Weights of a small GPT-style language model, trained from scratch on English Wikipedia.
Training: a variant of SOAP for these matrices, 443M tokens, 3377 steps.
Each number is 128 + 24 x the weight over its row's rms, rounded and kept within 0 to 255. Layers, rows and columns count from 0. Numbers have three digits each. The size before them is the row's rms in percent of the matrix's.

# layer 4 MLP up, 896x224, rms 0.217, rows 298-419, columns 112-167
107:076112163125124144153127131106126087132116146133148107148095128167129076130139133095091083121094125121123125094090087122170144137136129142149126142084091115099148117179
090:111119106127149153111129163102121096085137162083112129143133129064137145123140155111157141119136109142164119152122155143128170150124113133125154147132127127144128097171
113:146168122107111124160152140111135134109146155126107102131170101126111115107133146124121120113138135121161124141091133134165115147125141098203178115132098170125114119134
115:144130103150067161130125139119123140139127102107163128101156086093141119133098132157142119152130138169156155152121123135101153142134134072140116163150136130179134113132
092:145125141125144157138157168125146127105093159140122104168096126125157178142150137109126143161150111145130157156109124123134156096083118118126130106122156098116096109098
095:127116099177156116094136137111109116113153132125171095150141082084115133164118088131088113089145094117131164132133119144127126101094173133142163121109097106105139143118
096:086131117106128148123136101134138103103160144124114097118146116126123124131117130140108118117120136132162142096123053126126143107158154152151110142097153137111113105123
095:122090131155171115167128140136151108146138132117105132095109149153099193113156121150176125130137130147137153097139142110131072185139140148121131116096095135151149088123
103:118149123157128182079118129081125130174134152172158131146136152097111115155135082154105093107107090135160091077130168127165155119111133135151152119100087079155129123166
097:101123133177084181142143120155140121118163127154107144129102067088110128116084065143153094140121157125090121148120113151177129134066160107114146112108081131159131143146
122:137099127105158149102118124094129114138165159130132166117114107135154119117146126141115081109115056131170135110139119122122150097106152126165088161118171118102118112168
093:135116106104087125143111122116132101097156091142131138153133138128098144126152108160162148131168114083130138115103101140145132180121111092120137105089105098131108162124
098:109114130151150152123113128125121161129109130128120114099116146149116122105067158101148134142088150112124133101142153077122151124132109140116153154122094113096145155121
099:114188093129107130129109095113162167107139148119110124109154155152070141127133144118168094121157111158164122105132132146131126114165133197161134087114134097115142153140
101:160116169147110166145116133140106092158148137156128097081089150105066155153120118134118130153158121124167153135174119139106114090099109104138157141106130151157114090158
099:118124160109178133149124124122150123145133121113127113117149138114129101145081115119121108134135136146114111112150083170106051111165092149093140129103184114106150094094
094:142101089146141124115134092159117123113107151106130116110168134122123128099112137111178114104147148162141123158150113126124144138162144128169145110110107153102131159121
109:130125124143108144114179121115151128150125143097136127118116098135166092130146142150118190147140099117136165151116114143132153125122122109125136117130114163135091100121
096:111138144139120121134142114172135123150128149156102110116136093136125124160155132115129169121149108128143124103140156101140138114148075121128150150135124156162150160092
095:154118094122097164156149109117095131097162128193130153143148078145149125124114133161145109159155143156093118133133148147092107135151162118112121127123101129156158113138
096:128109150125105097160141100152156147090126140134115111097152153164155117131114141150134123168068089094109157099134124156123180089134134121135167130145114124129110106114
101:113124135147134165071174120117122143133101132103112155146077106137124103078110131170105145091102179117110118146089135145093107112124134152087142124149151101113175090100
096:093170111112143098132111133162070149120128125097135129118108113137099138108135121147124108099123101106134125143123135117120158160079139136083108103151082106115114147123
100:157112148132106129142124119085197121123116145121195159099140153124063109107130105128114140078129144101141118122121108155130140084118137131093137130146059141092157066151
102:115146104104096087159158114114144096123140108109116092131105137105143133122131126144148166093153084133138177146150085104148098120176138120110155135146116136128116102115
098:139141125122096152085135137176132109119129125083131136101109137081135185124138124138107153186107125084152119082125059134125129127156132120140132185136115125092152090138
100:085135135089131186110116152159129148164132100114122161111150132109154135147129150182081150112125169135135122148123120145115173131174094160167163140069108091109104136119
089:162116130114100122058118162082144131165144157139136081139158136151090156127135121165118104125105113145177152173149143131091166136134104141152157127151083191109141099148
128:135165127163132138109119117154140171135189147112126154110107147101127110133121145117135144111166147103143070164144141139112137180122172134117131104179147117133092068089
095:123115165121155113117158103092130106125114122098095088125134145149089117158186151092119149107148122118142151122160131072088067144139143135139081136137098151151131117167
108:113140124176124102101107147174119147100148137128104114124110138109120145127137118131104108119135139111143152088167168099132129079151097116126132126137093154122151137130
104:107122155109150133141114117099160109107104124118118147093092082138116130067121122132138124093152116140149117114160115102129142078125069086126179170115104102114144134130
092:141131120157130141102134135137093107119122141118126150115152080121118112144119152128114151160125138126097125154128128115134141134143129148134138153182118169129062165162
108:125093155163104156139152125052097076095143108147171128110104109118152098129111095099144150090126143115152140104095107147102121176112119128113159150116129095138180158121
109:089118125129138123137101054103130092154153123175180133121091116140139086106119101113105128129125138131102140116141099147127206115072154079171115148164101088150167145118
098:109105146160091100185127114117136140134152115152070097140163171113171139141156130107170166120120116127148148128134160135111124136160142122152170123105139148116118088125
111:116152114135078173139094114138087148154097101157086088125132138110127135113092135155108122134146103097127106138094116123135150163155071144111133149120120121112157130132
096:091109157139160121147127114132119146128146142110126164112110172103118155117162101115094105111158137135128137102162126156120061123125122131080133121135142152103117106150
100:110169174095139154150144143127135102110105107138104126143109142127145168119125110125146124151141168134166126122132166124128134128165141123126132112123129154130166093118
097:102148151163143152098126112137125081133157140091126096114125152148128120114117099077103086131119134086148145098059107156112117131115150113109164135166131141127135143149
110:168160115167123135111108112102103117114121158147144137099125118136160163103100113090111116118123123154154173125143105174104163110136102132115134083111102087115138171170
095:140136135117112101120090132116144158077159099128128149141111126148147086121129146113150123086155112129153116138116125132113122135111078120151165101088129126123114148106
086:082131118119151138103105147155126135168132144180096095090116177113113124119150169120104135101173153096095051111126106131114154122119150138143171146115117093088129128106
097:086147138140102128095143114077148122100139125103139125157105155114149111120140164167086137154139165139099141097108139132123115119114088115117071110148097166134133101120
098:097155124166100154081169134108175185160081120110122134099129142138099108104170165117125118124141159127106110149122127109153150136135102101116142140133116136147146138074
098:124118104139132105138130144176241133113094147125151134124152144119131151158179163121149105166122099109140138145129094096120151140146136114169171115166138135150193114136
111:107156093105143121130149127123143127142136131123134125135112149116135156122109103149092121134107099086130145161130106141141124120116152130148128134137146134124149164132
114:130151115186136139085120169092080125097131149144121127167094138116089151150120134141124118125134125121152151084126115129145139112194137131077145159155090128112133098137
093:116192121151137119098099129156140135140123141130110111108153136096131144120122111125110108103123131152134128129100144102117144115084149118153100120146097187120093118134
096:100108090138155131112138125122111118148159139156127139094089124135093133144115172124155110139160083149112151175135104109127125094095146118115135125125126082091122078128
104:134130137147137112160093117126144157119152146114133128116139129122154154131105114108137138119116117102146121128103135161154141120109134147107165150092093134120141042135
086:132109126162135096129084163126135109095114138130096072111129139098140141116149099101106161128130091124172093179178152136113113116097143179133133157165138115105119148093
098:127134150146116171089093164146169154118128147087116144156100170092112147149115145104119115097121126151118106141158132128140121096115092111097156098108165128115116107136
087:119114132142124092112144142098120114133142085111133153074156123076107112142156134138085167152088139097129094124141144128082148150125147135107134193157123110143167094092
110:117156128109150116107191144155100098101105151139116107071127105167132187133182140112087145088147164117113129082147079097117146133102143091123143126121103091158166134093
112:104164122120138169135091135169145149117150136140121130078080120135142157129177147147125144136141090086121106141129116148103137143096126109138126138119125146104134114184
104:155112125138107141159122118146125071127147112156126165127118143130157160117136136137123160155135080165151153136128164128141106150093137080127092130117090103129142102080
099:108139146118151155136176116106134121131138083127116096141149153148147121113176101146123084134102104122129095123147150151114147135108100137131133159127083119147128120090
103:119137157091136140092131110091119094087095172086147109155119104172112167123135114154153139104103141120142140107118157135101124114141137164089123132106124115088123108098
090:112109099143088107149142087105134126135123149094158071087143137108130089089153110129139121133165124110156092125145108137148153086157090096152178165084120159115113152144
095:104128138096113147092080155087164137162155156119095133123129156119170136178105108182118124151137138132144146122146135124122094106136077135115159132187166098123144117147
095:144109164090087143135131116133136096141095148153117161141097138116115152123175173153124143094131154108139173146130118115110117113127130111121132179141150121104147062129
105:089123144129132125153116136118182132123092135125129123129131102126150135114124131111143106142129115106161149138118157121176133112131129131127137166139130123122160094164
090:169120109115108148140154087108106110110099171104148121129143105157143160131112126144111145109131090124134123126142112138057118118123141124073147135139181129115148159153
099:091163126157168087130110148126126118130158166106116092082120136128135122126149142104135141123115130133126130126122104113100193148073147185095159121150166126119141102125
080:144164127150099102145121086134143140140155113159109135116137093105119109207099138116103151105134099114127140144113158129142147180126089176092155090130149140086172104126
125:076120156154110103165124123107124098145154150078123149126102112144150120095129150124111152134129145126099112122128108106081125162104141109157127155135146117155187145093
097:142089133113100123142099116129081123146168141122141135135165080142135124162107139086135145095161104146146113130141114113163102098107095131109192111132123140156132106160
103:108130115115129130153153108168102100093108110133121136137215145159174120129099150149140163176135144116136134113121117107118125112090142107117073141122105152163143077120
103:113136138099136118132115154111131132130138186144124113139140123115109146136141131125151089112137140102130118130076098119160125134156068098101200132108132123132157157143
149:119128131141158150141145118132153131131156181127142157087117158163136140109071185127122133145140115135092073158141136066123123145100116152092107110146133108134135133089
101:102139158108161133103143131093135076179164173130139112122103121104109121125106099142130106119109091143120145127193110115166145111170167105156122114122106159114101111101
094:105115143118147117137148161199135164112115116108157150095126115119123094132097152144102153166106122139113159105149124134133117126097124139139108127079137087115110143120
102:156127146148110128131126132117159121133143113168121122141140137138108123130133159146162156142106144117169136112108135177158104113122128159113147120134135139093151134148
094:137132146117122143116125159097113141102115107118127123114095140135124143092136094159120087088164174132142063087082161189111154096136117161142118131178119120114145140086
109:110145151146105207108129138120113071140157162125143143125161146143119181134116078114110149128126111089129103100162090145112112129144142160144110123106124109110110103111
106:151120159113103143158124159109128107148094142091115120112127137130142112122156102168164122108117145111128168138149118153132120141166175133100116114097125120125123165158
101:126130132113141154155119123161183132080136126114162124119102114148140108136171087080125144115111152138168095122142131169126206097115171095079140185088168142122112140154
097:146124111110090124133116098085142109116126130140089150155088141150117152125124115098152142095114108128112120143137132085078153141103114126164141133145133107108098137105
098:146103126141133123131114126094127159127100144127152145121085158091109118170148071141163132155134070143163117119137139163102158096107150105151121097113111136093197130141
096:123118111169139100161110113111144120174152122105113173096123139088117186142108100104125092141132092099127087081149121124176120113140134146161161117099113122132148100115
098:129145102141125136130103174113122104114137158102123094133151136081107161135137131117080149100129138108157101116140129104124116105135170141169147085123093117098153119137
103:141126091140136142094122113113116143098124102079145156121072133139129156116110101099084173131116147156131135153135125128138145131088162105156133111094116120091125122118
086:154116109161119164119089125129166110103153163097127114168121125128140150143127141107159087131090114143134158155180147120114120102114133157105150139099162161186126142195
115:121137183155125145122144143122114096122128105109133129164146106098065148166110088121143133182131137120131137138102106113129121143125157144106147185108101068136142110177
104:110148110095107130064108119155139164146148132092137101151115151147173119159115124136161142106110129162135130159152112117088099163114104126144141131168140126109124102125
098:150099108132141124127119118134117133156109138178152160123170123129095151150103148156151156107098144165148116108141133139129135153108148142109110053142141171087146145143
100:103120133120130189110109156119180121156161154118146120140106148149131100122157121132139099115117127127159121129119138149100144138148161147078146146108149074106125118123
096:115112136077125142139122115158120084163121146142118131098143111107103156141133097111140115125116148170112130081163108096111082118114143106168150139163116136115152125124
106:148173113138084187129134096172139156139124124121112129084167095091095102125147164102113129113120146144127132142162146116138138158167132141089160154132114155135100170087
109:136137159151094082124104117147105150107183119098118164124097149136116129135120123121137110112132126107114135100149127118119140122113152106109131140154126067139156143166
099:145124127130124151117125162160116133134108110124121113149157125091125146157110110137102137127147084164161133182137082111122114141110143114124121122156107107145113118153
107:116143201120171146126099143134137135157123137088105139122120109145167093144120142109116134137180140113129097089109118147096117155136114111143127119147120155177201124125
087:138143165146130149102116164184110113126119152122152132087103120145107103131139130143150099171116133125141120148127145132084140130136108110142152124147154080155128109132
112:116120132142100149158142107115160126124130123151119125118177148122180096145107143134090152119124133133117141146114136130138173150131091106101138153096103119114109083115
103:137139149134132136106184121115174126099081182091149133116116135120076141085133136139142118122160154117142152138115104180128148099100072135119113115064128121107123125140
094:121160175112109125129096134160143158139079127124099091107125123166086078153134141115121100109131143081169148106149138137140107142131137142148120123102153113141108124118
098:162135139149106146172093145142157090156133120108164115117143113114127122137095067145138110131093150153178131126110132152072154146117125105128135139108105096117114134130
111:138128145112124117100158127117136145104076087142122089099096169144129167089169143121140138088148102111119148104149123144122137086170132122144119118122145130121150136105
090:146155131083129149112148127116118161091117131131120127144129137115124120148113115129138175130167132128179081123092131124102087140104111147111113138130118123150100123085
100:160164115143094101156111099141108129070155158097099101130180135156143140146104106138144151117119087136165139142170150152127155119132092151114120150142155191126107082125
092:160157149125133169145127115137100090168137098119124154125161111144149132113123103116101115105146120103089104148120153140140125126157137103140140151125133179136148092099
107:154095140121111098129122137108143152108141162131121066091156122092139130123140140110115142153178104128153089108177099150126161124121126114137141156124112123153162109114
089:121101123077158136088103123128130102120163128105089102123135121146107121106145097121119093115138081100159115140155116119147123117122140154099115125133093110132118132138
095:135128135138100085159145116124145103134091128132161131127075154126104122101149209091152089096128136140125168108114143133140157164119141149101140099133144115141132116194
130:159118143097068125128121098139146123136134120128120124124140105110109133137143154189159094158139144145111156145115125090149123117107147145176113147160112120145170125154
092:168125136099170134177113128089154102132144118119153106161137131076088096136151101132150110169145151105147114127123132122127158085148102130143128097157114158096163138149
099:131124133121125179116175108165093107045155154115146133114148119120129111145124145106108156132102123134147108100106085126135126094084090133130124157138102102146116152115
099:150094158131097144119120058145100140128138124108147122115057132136100118150123127135130140105106096114121105153086178173106176090098124130123108100174139173145163099180
103:106127168129125124140115102167089076146136139110151135123113111109115071094127117143115093149112117151138106116126109147143120121159123139161171143133099083141143085114
102:138124121141115110125110101129119093119171160151142145094122097080119136088176127136110113112152119125109113162112110090105196136105112140197136167151124149114138126119
087:162137161144137192121096131102152115100111191137138113108112118140074091160150146152133117125097097130161134110122123162123088127122154131166145154136140118144159144132
098:101120136143169091110151106110134091135109148119109112179136118104087134091128118070130110103149160093151125139152115184166127143103130122142134123123102102145148150138
094:075121103124144155130137156084133123118115120124151122121106168109126185109123116108138124089138108161119119100139133075160113142143131133139127129118143150164116135124
092:091146163154115149128137124123157144154147118096169092097124128094137148132147147145106114092120089129163147085111169108130126138155126105111122146136119110108097085138
154:097124113118118134087123132143105147130122102083113110098155128106153125109089147142127155103147138120140128146138136113155152133153136141131141130142118127155206122098
099:135203112112133159148089116133157172126137088153154102104099112105114148115118169134119131128163133106119145143121135123149114132128141119158102123183095142109061119108
110:131114139116107095089113114117120131122119089099085131130111135143130134103111119085083144073161174109100108110156068114094157131131166149122094135126135086109128100143
108:108124155136145155127129113094151107150121154104117115148121110133123151126117131173147136156141083126143129113088100101130120137132126152076130179116141089101115101114
097:145147104156143149146088132082101110120121178078144116141130115130111110105138104101100133126143132118115144157128142110140127158113135130143135162143082124110154119124
105:140167118144134161068086131097130127131140107160136143095129133171107124158116143131144117155110113115140116173087152155090124089102109137154121135130138164098153171129
100:085138177128075165157140166136148131120133132147106105149096117124156133097138174084130117167139100165154114109112073167167147104133135145119116125108121146147165116109
# layer 4 MLP down (transposed), 896x224, rms 0.197, rows 298-419, columns 112-167
125:115126114150091128157141120095093072156156125136136145154126083090135167126109123136108143086139132113163154117140090166161143112127110117093183114072123123149141159149
089:136147130103121162116125125122177141113148122109111141102155157100120118141129157090128124134126100165092112144180107103131154113107141171149142157126122093137123135132
114:116147127081151163169136124135095095102113129086135141100104112117140104121077134094138069139166133109146101126166120129119146151064135116136124167135128184133122101113
104:146147135121142086148117146132124121175120138146165163178094103120133124135131123131109124107122101129145128126139151165137113122108168196109137145087103137147123141098
095:093133119130103131137187166115097132146123119118126090138124140080099146165103151121130110112122086135105091102147112117143166131134122142126121095113144120129135110119
093:137128142116126169148123126121124119117076109134122111125141184111095154088143135112118126139155122133089094149119148166157083185142081120101121135113174124132118124106
099:082177138098156110117131091120133122131210135133103125158116137142105110125144099093120123123099153122153152149165139112139141134119108138180128151095111157137146094120
098:105152099155152158104138105152159105156128118151131103156083116142115135142146095134110116125147129094162116122123120113128140165157103134126130200140148140162131129116
097:124150131140098121148103150149203134158087142096115132129117222151133172154152116078119058117091102113129112118135129125082121141131112111127157133133135120150119118163
097:104085148145145137111105112166180122159122153093122113089166171170164123121137138182099101111145152104132109141122091169120159105147101156161104142154100124130141139117
121:085137114120116104104098157125136104172101104129133108160159120108142136112073095145134146094122163121122131086130129182132103110160130142150122102138096126119114106161
107:127138096113110146150097142102133145129137127158111129139155129151163138136094124098094135158117071160112107134119090130133165131171114107140142120128117123119140124144
095:109125164141096092131116121136146116111136102110121107101123161105132155095150100128110079120140128126132153155163080157131158181117109154153168137110107129125094115111
097:134089115121128115142095119125127127094125099094108119143110138120128117117126125078156169176148137095170181099119139119099141127190135108125126108137102149145121106163
102:105120142089175138119128110091160136109156134119161117128125127093114108116098139150102139139124099150126120120153073152100164129079107150129127139140169112098142073125
109:141114117126101175106152140137126115152060118146113122174136149142123108113104099135119136162140177136119140083145175147119139130135094146080197131096124126115144120108
101:122157118124162140118142149123086147121133143124112119129130073144150058134123096144146163128103132123123104174118161129105140098100083130093120121129118145166142147149
113:076158101130130105127179090140147111127148146102133127154138109101141102128108163122121188160131111109142152142139146125144195129115094122101131154128129169123098133089
087:151174130096126113107128156139099108140107113169165138112142150094133128163075176113116148117141110128122135119136136099124092159099110155082141139159141112152118133115
090:108121156137160141126133125123139113129079113097083157173140098172129132070103113070123132099112122125150117110121123107132154058136122110106144097114120115100147139160
095:153153133154143162109122145119191136104164106167163128150091146157134136150126134090110119100150047116143082155124155107124117161111138127121139160123128106119133157125
102:124149133123102168145099126130135118094131143124113172142132128111099091140155161119102111133162123134140179142143117093145188091117122154135126135100118168174095143098
093:099152134165099155107166132081154099139099130143105130073140140141158131126125147133137123136132125126113165070096114148145098135178138132051079140114129110130130077155
109:094114149114172165118148116121105113127101116126155152150137129098155150157128091176110141111138106127139159133077150116117110110108136178090137164130171150090157121137
114:150131109151131109104159146142139102164127124139142120130155077095099151142121112120163105080105126140111134110126132112173129137108141133158126126115115117127116137152
105:138094123110081123129152114093120087123167173145120090123112150127155143165092135125143174132150133133140158114156123128133171099098099145166117169112076125122132137124
093:151157128125142132118134154152091126122154119149144113118126119147151149144151079118163113101131156137171211163137160145120113145145157127162139098140145110097135127139
077:072175111091106146162167099133114116133157145133102165130107074142148095106123148122146121160105128143121137122132105073097184094142172152114129111089145134106137124150
115:136106121139092114141137149160088127117109112164143108066126160119141090093139076110104133135142153093117146149132161111084130131133151118117142132150170172143093174100
098:161128115109115168116132142132120149159116125152147142139106123102111134086163099139129081098112129066140112193112150157128150121119133093149126084122115113135128147103
109:101113129125122158127127127144094136156077119088122124132133161122112094109123122097098154122143142141097093144126120093130146131118131168153124114143159136113126121077
105:088143122115146078143161184111116096126118093127114110128157099131126088145083156164107151153150086148138142137143085111102138125147135100123109112121172149130136115145
092:117144152104153135145141123119116131107125136139141107170133157094144096132134148109122140194119102112136125109126103135157167138189143099126121190088172127166132146119
108:110172147149121103098118148153103116137138159080170158126113126137111104154107147109100152122100100126163138127121112111112140118077109142134164107117116122070118132109
113:150095114146103172167177142127135142157104145118132141129116176158105117107179132073141108102139064110139129157132126152125147150126155133120092170128154131183103139122
092:145117130079172132159125093111116101117111087141111172128149107120122171102125139086117053148069111110136106132102117122119116133138155140139131175108117084127130142126
096:166094123116133139109174152092164114130153150065111143113121123108099119141160129127148055145118086120153126152118140149116145068114166121093094145151144159148117073167
101:107147117160138136136177123126129125153122103114121164124158125139108115129167122177141161091141128099153131115112132111129100140086137122094140157126157110122117133142
116:150136148114156165120138135136100112161113119135116125128138134114186102120108147133117103116142132153127156137104132140117081125134089136137125148115156133110137103112
091:159135080133090114173148092139102170118132160172127121106118138137128135148162148133151148158115138109103162124148166100164100160150111112125119144123147091141116111114
110:092142123188134101160090143139126103097120177065111100160109127079140116154148117095146153122124123094106118137149116108109125161137109134143118149134127153094092103152
102:105099149119112144118078137109172146117142139135144121123111074164098110090148132135118183108143153192107107142120122128112092107114117109140118149118129121108111113105
097:105113144188141141152170110103121138105146152111116136120121094135149150136119145152159137125102142147121155153092108105177128135126117170115101149142109157104132134125
097:134142131124125157106116130158143144158103096118148141114149133154125127115112085125093119107123133144119101135140126094138083137179149155120147111118112130121101118127
093:115139127131116162138144159113136153175136129113167133131140110175168161194142131111122141109149162131096200124147117124136128111112135125158082102140129164123098102129
097:139131095165130133130099119096102118182111119100170137100098136145139150109100057146144127106131129142092125101110154143183097135141129102112083083151144149100159121100
100:093146121086111101127102118120134162143116115124146138117154097112153089154147129122119098143144140149140094111117125153139116126136184123107124156119117121126142107136
097:160149091096129123114154112130165155158087118163165088071130113175120137166161098140138126148127153123164121180129143112150149122094135126202135107129134130135139124088
102:162154172093111121116159123136129132143128089108122105097129126149127212143116105187123099096134104120130138130143142127128116153106149133132100142142154145200148098166
103:136161096129078105106171147155110142116125107124118103121107136144105165175081137116130097144148118176109121126123083154130160094092057143139155151091110133128133114129
101:074139142114092147112137144113127130152109096144120144111166058094136149109110106161130099100148127102114129127152097129145154131157095127107131114133125092138144171135
090:127133155127158152132148111127100151116092097101131175131125123154140133165118140157140100132124137160102137128085106137109101139157131139181105127094110111138143130146
104:142110113105109110177091089153121102115091107102159104154137145126129143123091125131127076135137128117096118109160108139101120149110195104112129122159132174195136096072
091:130131092084138151114135162105137111127169099168144158136133105106082144105124145093121125092136096134135151155124120104152156119123109118142174091136092115122180150093
096:108153136144116119160144127120147140125135110114182139143154155177174136155119155146123140145075107137158150131097113133128123138140117146106119131138140114144127165125
106:109122140113143120112152120163172101101111163149102152140147123138149123132119098108103062120101119152093072187145111121142114143101172143127143162098101108125090097147
098:096116134100182139134153128132164095110154142085102128101130153143118064110105094157142113085113115160147129141170109099158122102167127127121180144115100130121119155142
096:144143111176091177123141075102114116143165127132157146130091142124131119137148147106088101147126121138131134124089145145153143118132135100124097103142144123175150152150
098:146125147141138108071120089098108113166122120107181108132125112087138090172160142136177140136139124147174131104074152174105118098158166131178098115131105113145123187166
097:127066119134083101114127108136166144126147119159127101096164150115164127171154141122171104110119106130122133132169127112095115164141181146126113137089158071116125117147
096:122140164168164097158124081133111110074122097119128153156126088128105129091161122131115128122120153102116131121133101128121118165111178111159137111145108136101137098145
103:146098088131152170155115121079141116169132183065100094141157107134166144099125130114155125124132125145152117154116143147107108153124144099143123096131139144137148145098
106:128113124112100125117125103088140135170073149135128149124107128127131136157095113099135171154144124122122117130096131129113120087181123096109132120154095089146164119154
083:114165108154153088148139112129135131137177125172147164163113114170147091116148110100162121133160166114094111158154143117139080150180125145128138101133100107168128122111
102:130154138127090149113129090135110107133154113153125172102116150157118146127166104109188111119120127121138158149132138108131140122117146127138071125150120161158182150148
079:134142154141090100128143161167129086121114075159091113115085128150119141068152118146138135081122134159139132112156105124133103133159118113048106168119121103151130152095
099:117151114110178076122105125120165133146120095099115082086108159132079079109117150150116116095108121123159113145142130104155085117131137141122137148127165159155096100087
071:112140135112171121136089152153102109122120117110149146164165118122109141116096111131133103161100100146126108124102105144101186129112145152115099110114128085141101097169
086:140107137171134124129128112100130121102159136128166072116079133141107133129171124150144114143129135142144147147117163069120159147155101159123130170121106174131123139139
091:131146137169146109105124148164092132129109088132143154139114105147117131144124068110057107157095125138163117120114148143113090139108197164165099091139099140103129112083
137:120081094089180129146103103108118111098127126119122116122118134121144150116136160128131138124153138116152109156166140053153117153118158136133154154123184097167163143119
117:110110127140161132135172141139142152114169202129121126145139111100129096106104131146123142171112119091116108133159159110156153075130113151139122094118148153120154124153
094:105117102111122130153122122148125102126097125186171122082143143127123119097161159145109093069107146130122088078092169122108087160092115124108088142127114113097109149136
096:126138140143154123154115144121118117093171125114156158172169145161147093164100139129138151092115072136136173126122172135148129109116075112079137141078156116139118162134
099:130139130095121125143114108110151150164100090104115125124165153131094113130115143141148165144111125098130173148146124110110079149091106122118129136121110170130110142102
103:128148123118126119168123120144126082112180155137164121120091126148140092158084101117122105135105094158161076136131147154130167148120143153112126134140114098158111161126
094:131122113106108119113114115145138158123115093167138101113148155148137156139115152089152129141114150162115133104141142099128140177087148128167122117151101135109157151109
093:149174089137142114097134173099122139186093156143148102103090179120133111137137117105159136153152138144099111137137114084156123125131136169130143085140160126116151112155
097:157109134136116113106150133097112130113097136115156121142130147130101107169114135126113145136102107112105093169148097149130147081127144125099137125141148134090160098117
097:147112118126137152121111138121131132145144152128109132155120147158140142138143151141137148095135108147130173050123152130132111143112124155126132074144083106153134132147
099:105113093115125153171112100102133138125101130183083128185092090144127093124157128106154172110131122114112116136100104106106118181127125099117134161115142131124129141152
105:103168116083078147142139115144104169140140119191051152125122145084132140148116123114120117143115132115113141161103112124096112142145095126133158119110127119138111124101
094:145121110104156100150141126148120140094126135123162115119141119154138154083133128146113113136102107156120145128118121150132149118128122150133089155146155163151098128133
093:159137126137152128098141124100099171159079102148139138150100128129153158117137096166117089080157151140150162085135145132124108121085102161134098126166147109108117128155
100:157152133116101146154136153150142097157106099132111110140177166122134137134120093113118130145147194129153087119094167100108106137094078164119102129137151183115120175145
099:159138122155134108155134090123090171132139134116146114147115127147139130116128124142175118143143137162161128155158128134063143179164129143144098126170156130099136146125
104:062154165119117167104114140152121095101164194163151084121088137117110058125095153128109151093120100160122169126149128138151150134123111130131122102145135115108126112137
104:082130159134166101114067164126161119128128136096120139152124132115137106139129091101133111161133134113183094138126129160086119138171152121144155140158119096120157124166
099:144109132116094126122137170095138131125159154115097129118163117116086137134129126137161097079076088107156110159136100110147110135137163114136129166071110123113153126181
104:131134104125135144130153113122122181133147115121122134043109164150116109125150116128168150127099136139096129112132143134119140095119141108169117131117138090121131151128
115:139181147148081103116120099155115149129103097107166113129129095128150137114123063124140115103104100134126130128105124159118098120134115110089080154134096159126099144113
109:086115123112104168133103117136084095161193101145132134167100121116123128140130129163122107122106145140150116118121125123131124103184154163165143085112138095136117082147
104:138181161152137118113081116128127166151134121175139116114182158110132148134107155154118158165104092104113117132131136141174092126198119161117145166138131137095164112110
091:128124097119173151123093135169116097076135150151154083103142133148115160123089130118114114107119146120138064159106124097127117135118158142132157143118137120105125149139
121:073127128165129125124138097132170134132088157123110146064172129084134111150179116115091124129124167131114145152158079124128125097111099121145108116104115136127115125109
100:142132081127164147093082126134177135094124119126128153178133110141152113171118138117096161143078130151072158143139090145172105141148142125078143178126168086142123123135
095:164150161155106096150103125140113113092139146171148085162117113102091144152132120135149126128095162096117129096129120131129100134121100138074173115107185180140141129104
102:119099080161181121139092144119095115154103147085110135164120129096139132149114184151151155132171121107106101112149128160165135163116127117082163122143094097158126088100
109:182122157171106108132123140124108105140135127132093106100111166147156145096148130131096134139119134139095091141120091151112122127156075161146143098129116116130111111152
090:121129111134147095116187110143115150163138122125134056073107137126119127116147145106151135106115124158131181120161150119157088190127089125140125117113115118141177116139
108:162123145180130145158148159149144125139112109097094142181132129121128136099114115115134128118144100142091125086102121110120110147170135130090080109139124113150134111181
094:095141132095137147113125143133178118121134141145137158129107124152129183109173145145115092133086167117136213110178096151147103093116104173195139118104107188105126128178
088:162109106156165118192143117148116125125149128150150144123115161147135142110132070113153118146120117118141098178155161119092128154108133139124119159165162128123091117135
089:177138117156138092172173152123160160158121116170120086127115144139110097152155060135140111165108129113143138118126124146111103146146103095160093131126120096125123122119
103:133071119129093116114187121091145104121136150108140134097132103126105164126162155076119142157130099135142115082071138146137101123154142138148144103143106151161153112133
114:147150104143145111122146089155087104130124096142143169116155129141127124155139130133136125084073134131106127124135102135148130124148148129083108153142158141132117127133
098:141154168125121133096158137148121118139129126140133101106122114096111128141117146145110141087093143149142108086136099152173157121158111167095158134130072143178125128147
102:152138199175136104158178129195162110105134136152087144142112130164139163130125152123102129143116113101122124123104123153130153097089130143096132107101113120083064148143
099:136128090169137156148131151111153130103120142166149157126159114152149113076119128104131163150177150112113132133141156129137109155170130123101134136098094117163150101094
103:124179126143143134128136135108140114159138127106134145133058140161118123134119103158058097102156125108149134115147126107128108139096109155192134156132132071130151104111
087:136182145109120147150129141149125150145124109145101164189119151125123146108087138104112114130133119140107097119110149152160124136181185134098146147127136108089112130149
086:134123124132107133140120108127105118122142132207067143105101095108118160124116150129085177094103130108137111124103127115124118139111084110126145156132122128144119132113
101:139101143133124124134156145147090167146130135142108107108096134138124156178125150114082109106083132118140109117116132166131130112095097117115116151127118141158091124150
093:099131123144157133121130144114079150146124138136132149102106151116118107108092098086134089152113125190122122136147114088150137132133170135127119111145120158152086126133
099:092116177092148188080130146122144107132138149108104124197108163145107181081138075124124171148124121170127130125126141127126130136154138155111126119164137123104134097105
122:188144113102101144112116131081076152112102092125183088093092168134138133086152106101137132139143141136145131093110134137114111186120099146142148154159139115120146150104
089:141076141137123107081104147107134108139126156141133156131095173148175164125133128151128160150116120162151082132110161144116140086146114098154118107113145128124121138104
082:125127092106143115116166152096131127124119116169148129151143130163102124136116093136121153139116106091119131076110155113145137096155124171106161098159110144137126137099
114:115140073099147092124106123107180121148114126112112122102159168085138134083168104158167144109076145090105052123088144126133142136161137152121195105100107116168118121098
095:146151098103121128123109138156121086147124124140128130096106162140154126073127161141109130076136127125108097149137127166134112184097117116123097143138160147157123115127
102:134078154098136105117125133144107159136163144100109124162167100125140131107174086125140109106139131137158168182163163156135123148120189128142087140131115101145122148154
102:110127092135136111113147118118124139173142149132096163114135136140112122153129091106121109157111132161157170111140090143164098121163093121146112155125110120122111093081